Each number is 128 + 32 x the weight over its row's rms, rounded and kept within 0 to 255. Layers, rows and columns count from 0. Numbers have three digits each. The size before them is the row's rms in percent of the matrix's.

# layer 7 attention key, 192x192, rms 0.0822, rows 57-191, columns 144-191
101:115113186131181115097098106070137135132088154100110109141178156090175158134108135116118147099142055109130112134113138115133139104058182157137081
115:097134135207164141114117118153141104165101149121200163120118121099128100120180126186095109161133079146110160104170107130037197186156125105192112
071:065165127149123173089118089072119141140190131103152124089101208128131056132067108172118136200076097150171119096125170125068157127118160105134083
105:154146057116122106108123169139151169107156058150096178119152147091097100111095152132170159095050097132085122134143179159123156127161157090113092
125:097101177156162095082139115168201122098141112121119093159158078140140114076146133083084063153157112087127114113102135134121124118081120120091127
098:104175086077100112102159149155097147075156135112146122140092103090111143121092133151160126125136172137138144077118140116101119065155053164100106
102:106129114105087130095133151129078118131064152184092080110133125121162084153113130129111152093115150119123108200068156163180104106093127154109105
115:042157200162108113152132112114123109128097172151148190168071157085070159072103147111105129091167158110128129127071132136140132108123119127153101
112:166182108159100122112129122138137106140097124077115144129035092153165115109132112123062173119180093124144137140142117152152143158121171142075156
157:147130109128111120122157098035126132138061127130154168113182140166125110135069104069066162079172136118110087095084127101121125190106138145162136
109:148095079189100147160141109108084136127162103109119107138125109168161168153145169088114088147101094142117176124096163146109126093181127134120109
121:071133209180131142121145129146140123113103118136090111096156163118071137144075137064133116096157130093118163183143134091135161114095174123161142
101:115194128162078123164098112119130133109135088111169146111115125117120167095141207133127128138122148144160151077142093144097174123117056148069167
104:143100136125131196107159157090136138132151160121113086146141101177179176132130125092136168123039152129159158158159142137104078089141148135151107
134:121107063093102154085099164149153132129201095125090092107040122157160086104124141169136076157108141117130170117236151120150117125091137128139104
115:157124110091092127192078125027090160127122156098166098128181079122128137181108149092117125123087128147176173128135121161132068117163144160116139
120:047161137165129125122112122162143084108144117099156126132098143078123129099110158148184096153137137112122159096171109108102106101190149124148089
083:160135095134126174151141116096107118103144130190153160141108129174093171139114191133179109092044168167096152097103153159100162107188098098113146
127:177151179160107099096142083153118144112090154198095181131126149130080116113083129128097150052142140109094056149059154087117159100173111144112129
098:127066097109163183131100183161188098126111110114080096058085123137150101145169125124080146162151088108137120135205142107140116134075099087138114
125:192036075073113145139163190187093107093149117074105095117178159175162121113170082130133053169173112079101067151142084125089082144114150106172110
115:076105144153190137119135160162148062126170119108121129101064208151127092093165094153132128128210109111090137146124146088129144120099145086191073
125:085139147154109166065070067137203082131162084188079141121064112115111115112153163132071150142070115176118174106188103126134130144104151135124153
106:176134172118155143152140127120179111144124112146134133119124128117162158066115164082038152083083095139101122099109119179143088114178108120164127
111:159129123157063110134119133156122143160095116132122163173136120132094166153081143124121140144153114139103118093119078116134143172142175154139177
101:049139143157134115100127094126095141138114125119102118080125118113158123167107103075123123179142125114162099186101175128147139110085092146113111
106:133177169119113131114102153158159157108128092142163122071080135113109124197149169142075172098116149159149145065183111086118170136126074155038153
111:145158122121135109153145126105129132135144120091192150086108136122112182111155111145093130170147128122128135036086128140126144126077072121107150
105:155154093108139134151175159100153098147153143113153166150150113180183163138135120096099153169024142129124140043124184116130137104126115137119157
117:144127134106122097121080115035104156135106120180143146199182132067072143090070149148089170077119161148119108078158119132146109110192162168105161
115:255135145032099168138148188158125141139222146095131090130147152088172125185130131149093130203088150131112111155136158164127159112122122125125127
104:149128100100180066150168134136150151164141154144156178166123129141125143130127167145127112083087115119112117041100115112117102122138088131158117
110:146128110172120155068151114124198123070151115136101113156147078123128132123128066135091186118116112141140095143128068079118096119118198150107145
125:151165061100118125130117094087134117174139111134189154195153083089158120118124154153107122101083164171146113041165119173137086142144082164074130
115:148132128150120149131144128116105096154127177081185128120092155191148198106158142103202108165124135123147116097057166176129125113151100116081117
113:189112087094125182107098171084110127176125142140181069099182144150156210101110169147173140106054122144163131133102102185079167130097089111123080
124:130082109114131198101119173167078117144168135095090068182144137050143135111142101144079084126159126081066131109130116140190077101100166131210131
142:020182102147133148180090131158146114142177074214127095145055145094113112080128142155103143129139138137121194097153159118132193136142122094122117
110:120125123142194125075136109127190137119179085132083122088122116116154116143111121163160117145108084151144175129167109117128145153150138101159144
135:185097111108131144139175198144129117137152123048115094109132113194205103116126138099196080190124110088159133157139112144141102143122133118149091
107:175154154129114143131104139169114065142169111111137115106098125155130138123139158119194130175088086141140134161093101151078162149182140107108159
101:226090178086125108158095097116126135107168147130148129157175103149133125114153125140139195094160144151133145162133157132114074170182193096152155
130:129127081090104163083134133126129128150150108123154040103160071151187170173148167117129143149056157161165180122208105163108069119137122116076131
121:187115070108106129128128086177171142110160086134076092187106112096153104121117102138090165116092117125107172087084159074151175128122113131074152
111:071114134094122133178161164127132163069132108076119117100123176130112104111150105115034126157174132098124156073148052110146122125083149137158168
107:126135112152129162069142061118162115127127137127096100129136136135160133103142147133187065138177122106136115170124109150155090127139085113102096
091:061138088097165148088177182157122055098122118068128116062154098110140098175086082081174087138121110085143088138124171078103110121108094124065119
102:138148107108099115109115139131154184116134113158186142105119119116127101128085159184112117102120107136139135098158124133110157146117123123146111
112:105109129136159195126086146119156072143143113147122089123112112084173125163157082074011156115105135126108111089121168107109136107143158139135100
121:191152160118160135077115101138193130132181110139128112089105077108145158175155145154177114126046100175188134170119147126110165130113112152066115
105:206135157151087113136145111114069154090083156093164202163144142128093145118108173119153124087140132120086075092074101157110105114150083157095155
113:136163193144146093139150117106082141089074138139091179131159161139064107085137125110122128091084065104120122102041086116128127132121155174132154
119:180108125170099129098134076072110107103069126097147128144208121063125126143120101096141197115103088154118125165120098129120172122123141130122176
093:138181131117122065176123119124133142150093164225156176144085164154076120139144151146094152126160178152138166103157088110128132146112142173089146
105:146106172098151106093127135144120076086200105041098089108153093098166112124138111123106069176142081128124087162153116146111100129138073121132115
087:109159146141158129064134149141127138104164109127150138111140102153176091125109152130122117118120144174124145150070146140107150111123072096119147
106:213100102146119112112102114124184093130121108045165106144165102174158120112147131172088149155103084171115129147114099150105119144152167080157134
122:148182182115160130155148143072128171065142130144152141096173119116112151137135076077053177090115147124159124122099100095102124098127135127129127
087:073131095142157088129107182122129096144149116113108062077134102117167117166110099085075120142172119116156064152096169071131120088088130137133116
096:116164094129122093110130089114125124140075158203188130147123082109135156116127146139139108120103156136118134042109079128134126101112123159088116
093:106133120131119114163167159121113166195090147202145141113068176150062152190115168119138102117133151107103145069136146131147164126126089153105158
120:110143085092137184087122126086081180140137134179115104189187092096157153146143095158135140065067164161128193099132160180136085127173158125108150
091:137139120155120151160121107094116127184165171179204159154142135161109195126123135135149083118097194124131158034093155136125130150120144123120094
110:159156133118102145153133140125154131157145104136174154137073114161145152110123186146164129152125165171141162068122159180142172143161114113102173
105:195142164166094093175125123148102126101093141095156182123109141183108142087126202140197132163104131139125057102096113147105123110165129142083145
146:034137063168123127082123042068162101149127142178083149144120141076093135091100069170100111123178103111107164128114108099167122166094155123181131
103:165134110115138167120182129163203137158159093088111174174170137077104130134067140107091096111109132137145134093128152109119064133120221101123078
118:128121210113148163092120117162149062110170046109067125069123153114117110074125150107159065137110127115079134141141117077148142122143139122111154
100:158166165075146160127141152128151200125179102156180157116107102114093164146162147187150121124088169161144147109120153149140164118128097137070150
121:066190150109097089157150096124090136096112142085120169134166154059067133064098123128127090134163166094117150059137104128153118111100122148111217
114:205118085124125175136120152149187155110165138127147127147158109071155101137123139162116186092131134161161117207111122105097118124113151100130064
044:153083165174151143105055088088111124174177113164088126107123158148152083103101128150115100152102161130118147137124074177162142132170159107133132
076:115149125148172142123084130131150186116168131126142104121097142162159109101178159116125102073101121153137148104084102155207177066100127059117149
053:181109075060092135157081073158096077128103131100163177093134126101167113157165119098121136141136134101128115129078157128148140199160091141139124
059:137062145158060076169157129141079092199100157144124107111128221113085162114105147135105126152159163202138107139136135087136088185140121185157138
063:147111161130121095176160132125088102148106143116132168227204175134153166189147172100104143158108171164133138096120134115046070135123132162117116
048:120125089135087073160164136136136056181091099127080146158118191113105186155115129163124132140140157119133159113119185134113134156153157167142028
054:132098071065167151138105116172176133124160159130159092122120168116131089096164119128116149080173117107154109129115134090151145140128107118128123
054:145089119128101104178163144152115087142087127105100173141161155108136194137119139102081167147108172130139169108142165131094083148106170162115096
052:081117115097133124168172169122132140193085101118121112137123167125131200130134112143124065154194157129118186136131210111136145128149156166129087
049:169118084099126120129105124134126082119211151119140105086144129166148079100133124149154184165103145117140082081164116127168148099182129116126147
062:113132123050216123074083127098121150163166136171161120079065185195140159140119090119129091075162174134112137165115185104149115098121205120129089
040:147141135144159143096064099110113166076153152180156131104133093148121071136115119144132157083092160124119135123129049184177153092094116064089193
062:130152130102177177102121141098150166088174146126160108105085096143143090124172091125141126078119117112128110127052120149206133069138079079137167
060:131151140131165133088115106121137210082206147162138099094118094135136036132175130082151099089148124125142089134071054131159123106126069081145171
050:173155112177070127151183152132119091090066113035153132129175092138157175140105184113130111120086139129147117118133114158075111138118154186085122
044:136134208139159162085118138084133158097172110166156120144139097146122124097096117087124088073089142152127125113065091094105105080169076099143144
064:127147180102143154095102064080111199092120094133113144063118096081116155117147039149122135094137119105125085238138172103142178128105137107152135
054:095143183150151109133085124130137122130129075136133175154181143095138094096165185091082087136111142153125117116081109136090158064172134090105125
060:061160152142161152111063126136151172124146126150152128118124086122176086074189138071121093100104104126127130163142126121185170093103134053127166
052:143101073116109121157195159172121077181079125096105092171127178109145189139133132118107084143155131124147155131057221085083122201167124161115060
046:133149141179101070098119171127092100167125126100122188073170117167160125111117153113122138199046112122136091134213103167097089134138178145112176
064:142167127119207198147114135111165175126155139128151118148132144183151094130188122106191152062076143133132145123053135138191096044147087047121137
054:106149099204097155146108176189152093141139132110099096171144078158135106080124213091189119188087109147162125089165070145104129129175141091089140
059:121163056118138172117135086135133172150133125138141052173075101152118123158133118131139110063159147121131137169055217126162147127130114071126093
061:137140155167145154150137112132120135127141090120145116112110060155148172155156095114170081099108088125129136123008115111140094133102104113127159
062:152098113158093121155190135095105105154061120089115126151157104106112194166092123144120132144126139113131141147116113103022094217128143195114093
058:102150162110157143069040119117113128122160087154131155069128167145156083089156105155106120108152173136114124177167149130208135060137110075140150
065:141129101146066108138148128102109080127065096096108141126156105124096173167082127134107129170142132102112168174169146127066112187126179149131075
050:034149087093112101102106125119129187075141138147135176127101082123084134178193114148076131124184111138117137127137163134108095114050117055150097
050:156104152175149188088137144107108061104114099086107193142192129166141110101117131125106146161081162155126104097070129106142120084130132135098195
056:143140189132170106108098170055115181080171147140165128081175113157115104122141135134148207143117124124127116124214055169160118063055138128114218
048:149153108149110175122128109111095103097108076082139150171155074095143194146086185123108125100093157137124117126098101144088076100095156144115162
053:077153160188100139144125087170117094118108099133082136196175140071114150159139143112066076185085124176133172112157159149103127110123167079129061
073:114152155115175146085097122130126166103180121155158117063109169147151057067182127134133126081159133122149125162150129117217131085116109074148167
064:115132110120160181121067107153137174135183136134146102134104127174146079100168130121181143066119130128134147136106121155226146085139126063116173
043:100099149105143171102144069098119126085116098193141115132101142102114107124154119111095084052147104144135153117097181114141182121130047118175112
056:095129067026149119071145092139155117126165139174140093075050131125154073089151140097139095092190140136121088112087132073155149125160066105158120
042:153098115122073124162175185144158133146138156120113094123110131168104171131111089180156123148149080099145139116174108146115113205126128182113156
055:154128117114131160141110119160114119121167174127162100152131102178151081085136160105155151136095107129146083136135075130149136135193116113121160
070:111153121118196133138092147159145160152161141144131117166085163169165136087162136110128109065113144176132167083074136145206147053102137078143148
048:148122085163066149168146140172159103130100100115097129159138079100096167119121141162154090150158096115158144135066136102064130176161095133166125
043:161142144134085099161091142125156120121120165077154137135190108122170122089159173145121154176119123127154068138199141156046108158133173174067175
050:083114101091140128178136145162137180129127141173128128169117187072094090163161104149094077092189131163114184112086171082139177102149070079141096
057:135103097076146117137167139139157148143159192157125117094147172145097086111143106155164182128145105104145117111192079131162109143100078139115199
048:082129139172058077129168171157126090148095089117110159123129127078133149102102165113074123172102134125121149117177151117082108185139172142168117
048:099152139126175180173125084123073179150130153155169098230179172151144188133194123142145109093116144157133165143082175163151128085104152054173089
073:139191130101125156115130113142086149106156139120140142168131132127123143132146130192124100120155109096164153055154107182179123083116121075097132
089:125157160146147159101079118144149171120137118150134106062126164144172092076154125114114141072120141140138139181141140110217116121102129076143152
071:159202150116125157102112103145122159093141125120138165130146104110164162156132125167160142112116094068152146128146152178135158091117136067148118
084:088071095106114092158177157120094068149117142102126113145136113137079142131076142133117086188143118123085095104119112092047136167158133201084117
050:125160119133047065129187146114190089108108082121108165158148103044095149133091155148074137162114119109119151118148138121047116129144130163159123
065:126130137083164149078095104118129157098156105136152123047099169138124082089193099169107126069180151122114124162137172123212142079117094075163179
091:102056125123128074180130158093113083149116147107125098143140159130125129093108136112123110141116143173095102108111078076088117159151136216121133
058:112099092192078088184169119155085124178110164185134114161121196159116163119139149167149127134131186171148141076080147132174082122089110156130136
045:110156093114182134106093119101119157076142115155116070153139147092119100166155078165173063139150123158110081111087121099163145068115064085103164
076:132176133108174155138126128102120110104136108098144133192157130167139135133143155176147104113113112151125154032083122162172149033126092061111132
059:144110141145088095089185086109113119114053099148106167112155143074135138142108088127067146161145121138121112138132177119070091205102123182159132
049:111121103040101102132134104083154170154208151154121122115081134127119129146151099173146107119152076110098141124113092119159183150123112153165175
055:119140180186109115127105094156106112128132077137114169203163108138151161124138167094106087149078129171105194112123185132084127116196173092091071
079:148184133137136177100097083139115174086153116127126168121127093146144157144153100151130154104109106090173161149149162186161151105135137032145099
052:155134149153168135145122112117077139156062163115144095173170208095104122100141154179077168119127126176168081158128160119135113159129110111134164
044:076172127134101109132157121107130167126144090097125111128116099072141162153164172120099099112156123118144085100089184163094107156115113164127119
047:105174134143112107087173163125161119109078114106120155122106079145157199136128124081127108095088160135096126080106191120123110148127142156145120
073:134111113149061100117172165155131065134101085103090161117161088116116149177091138129119117184122132111104140111170150142061100181123143180098053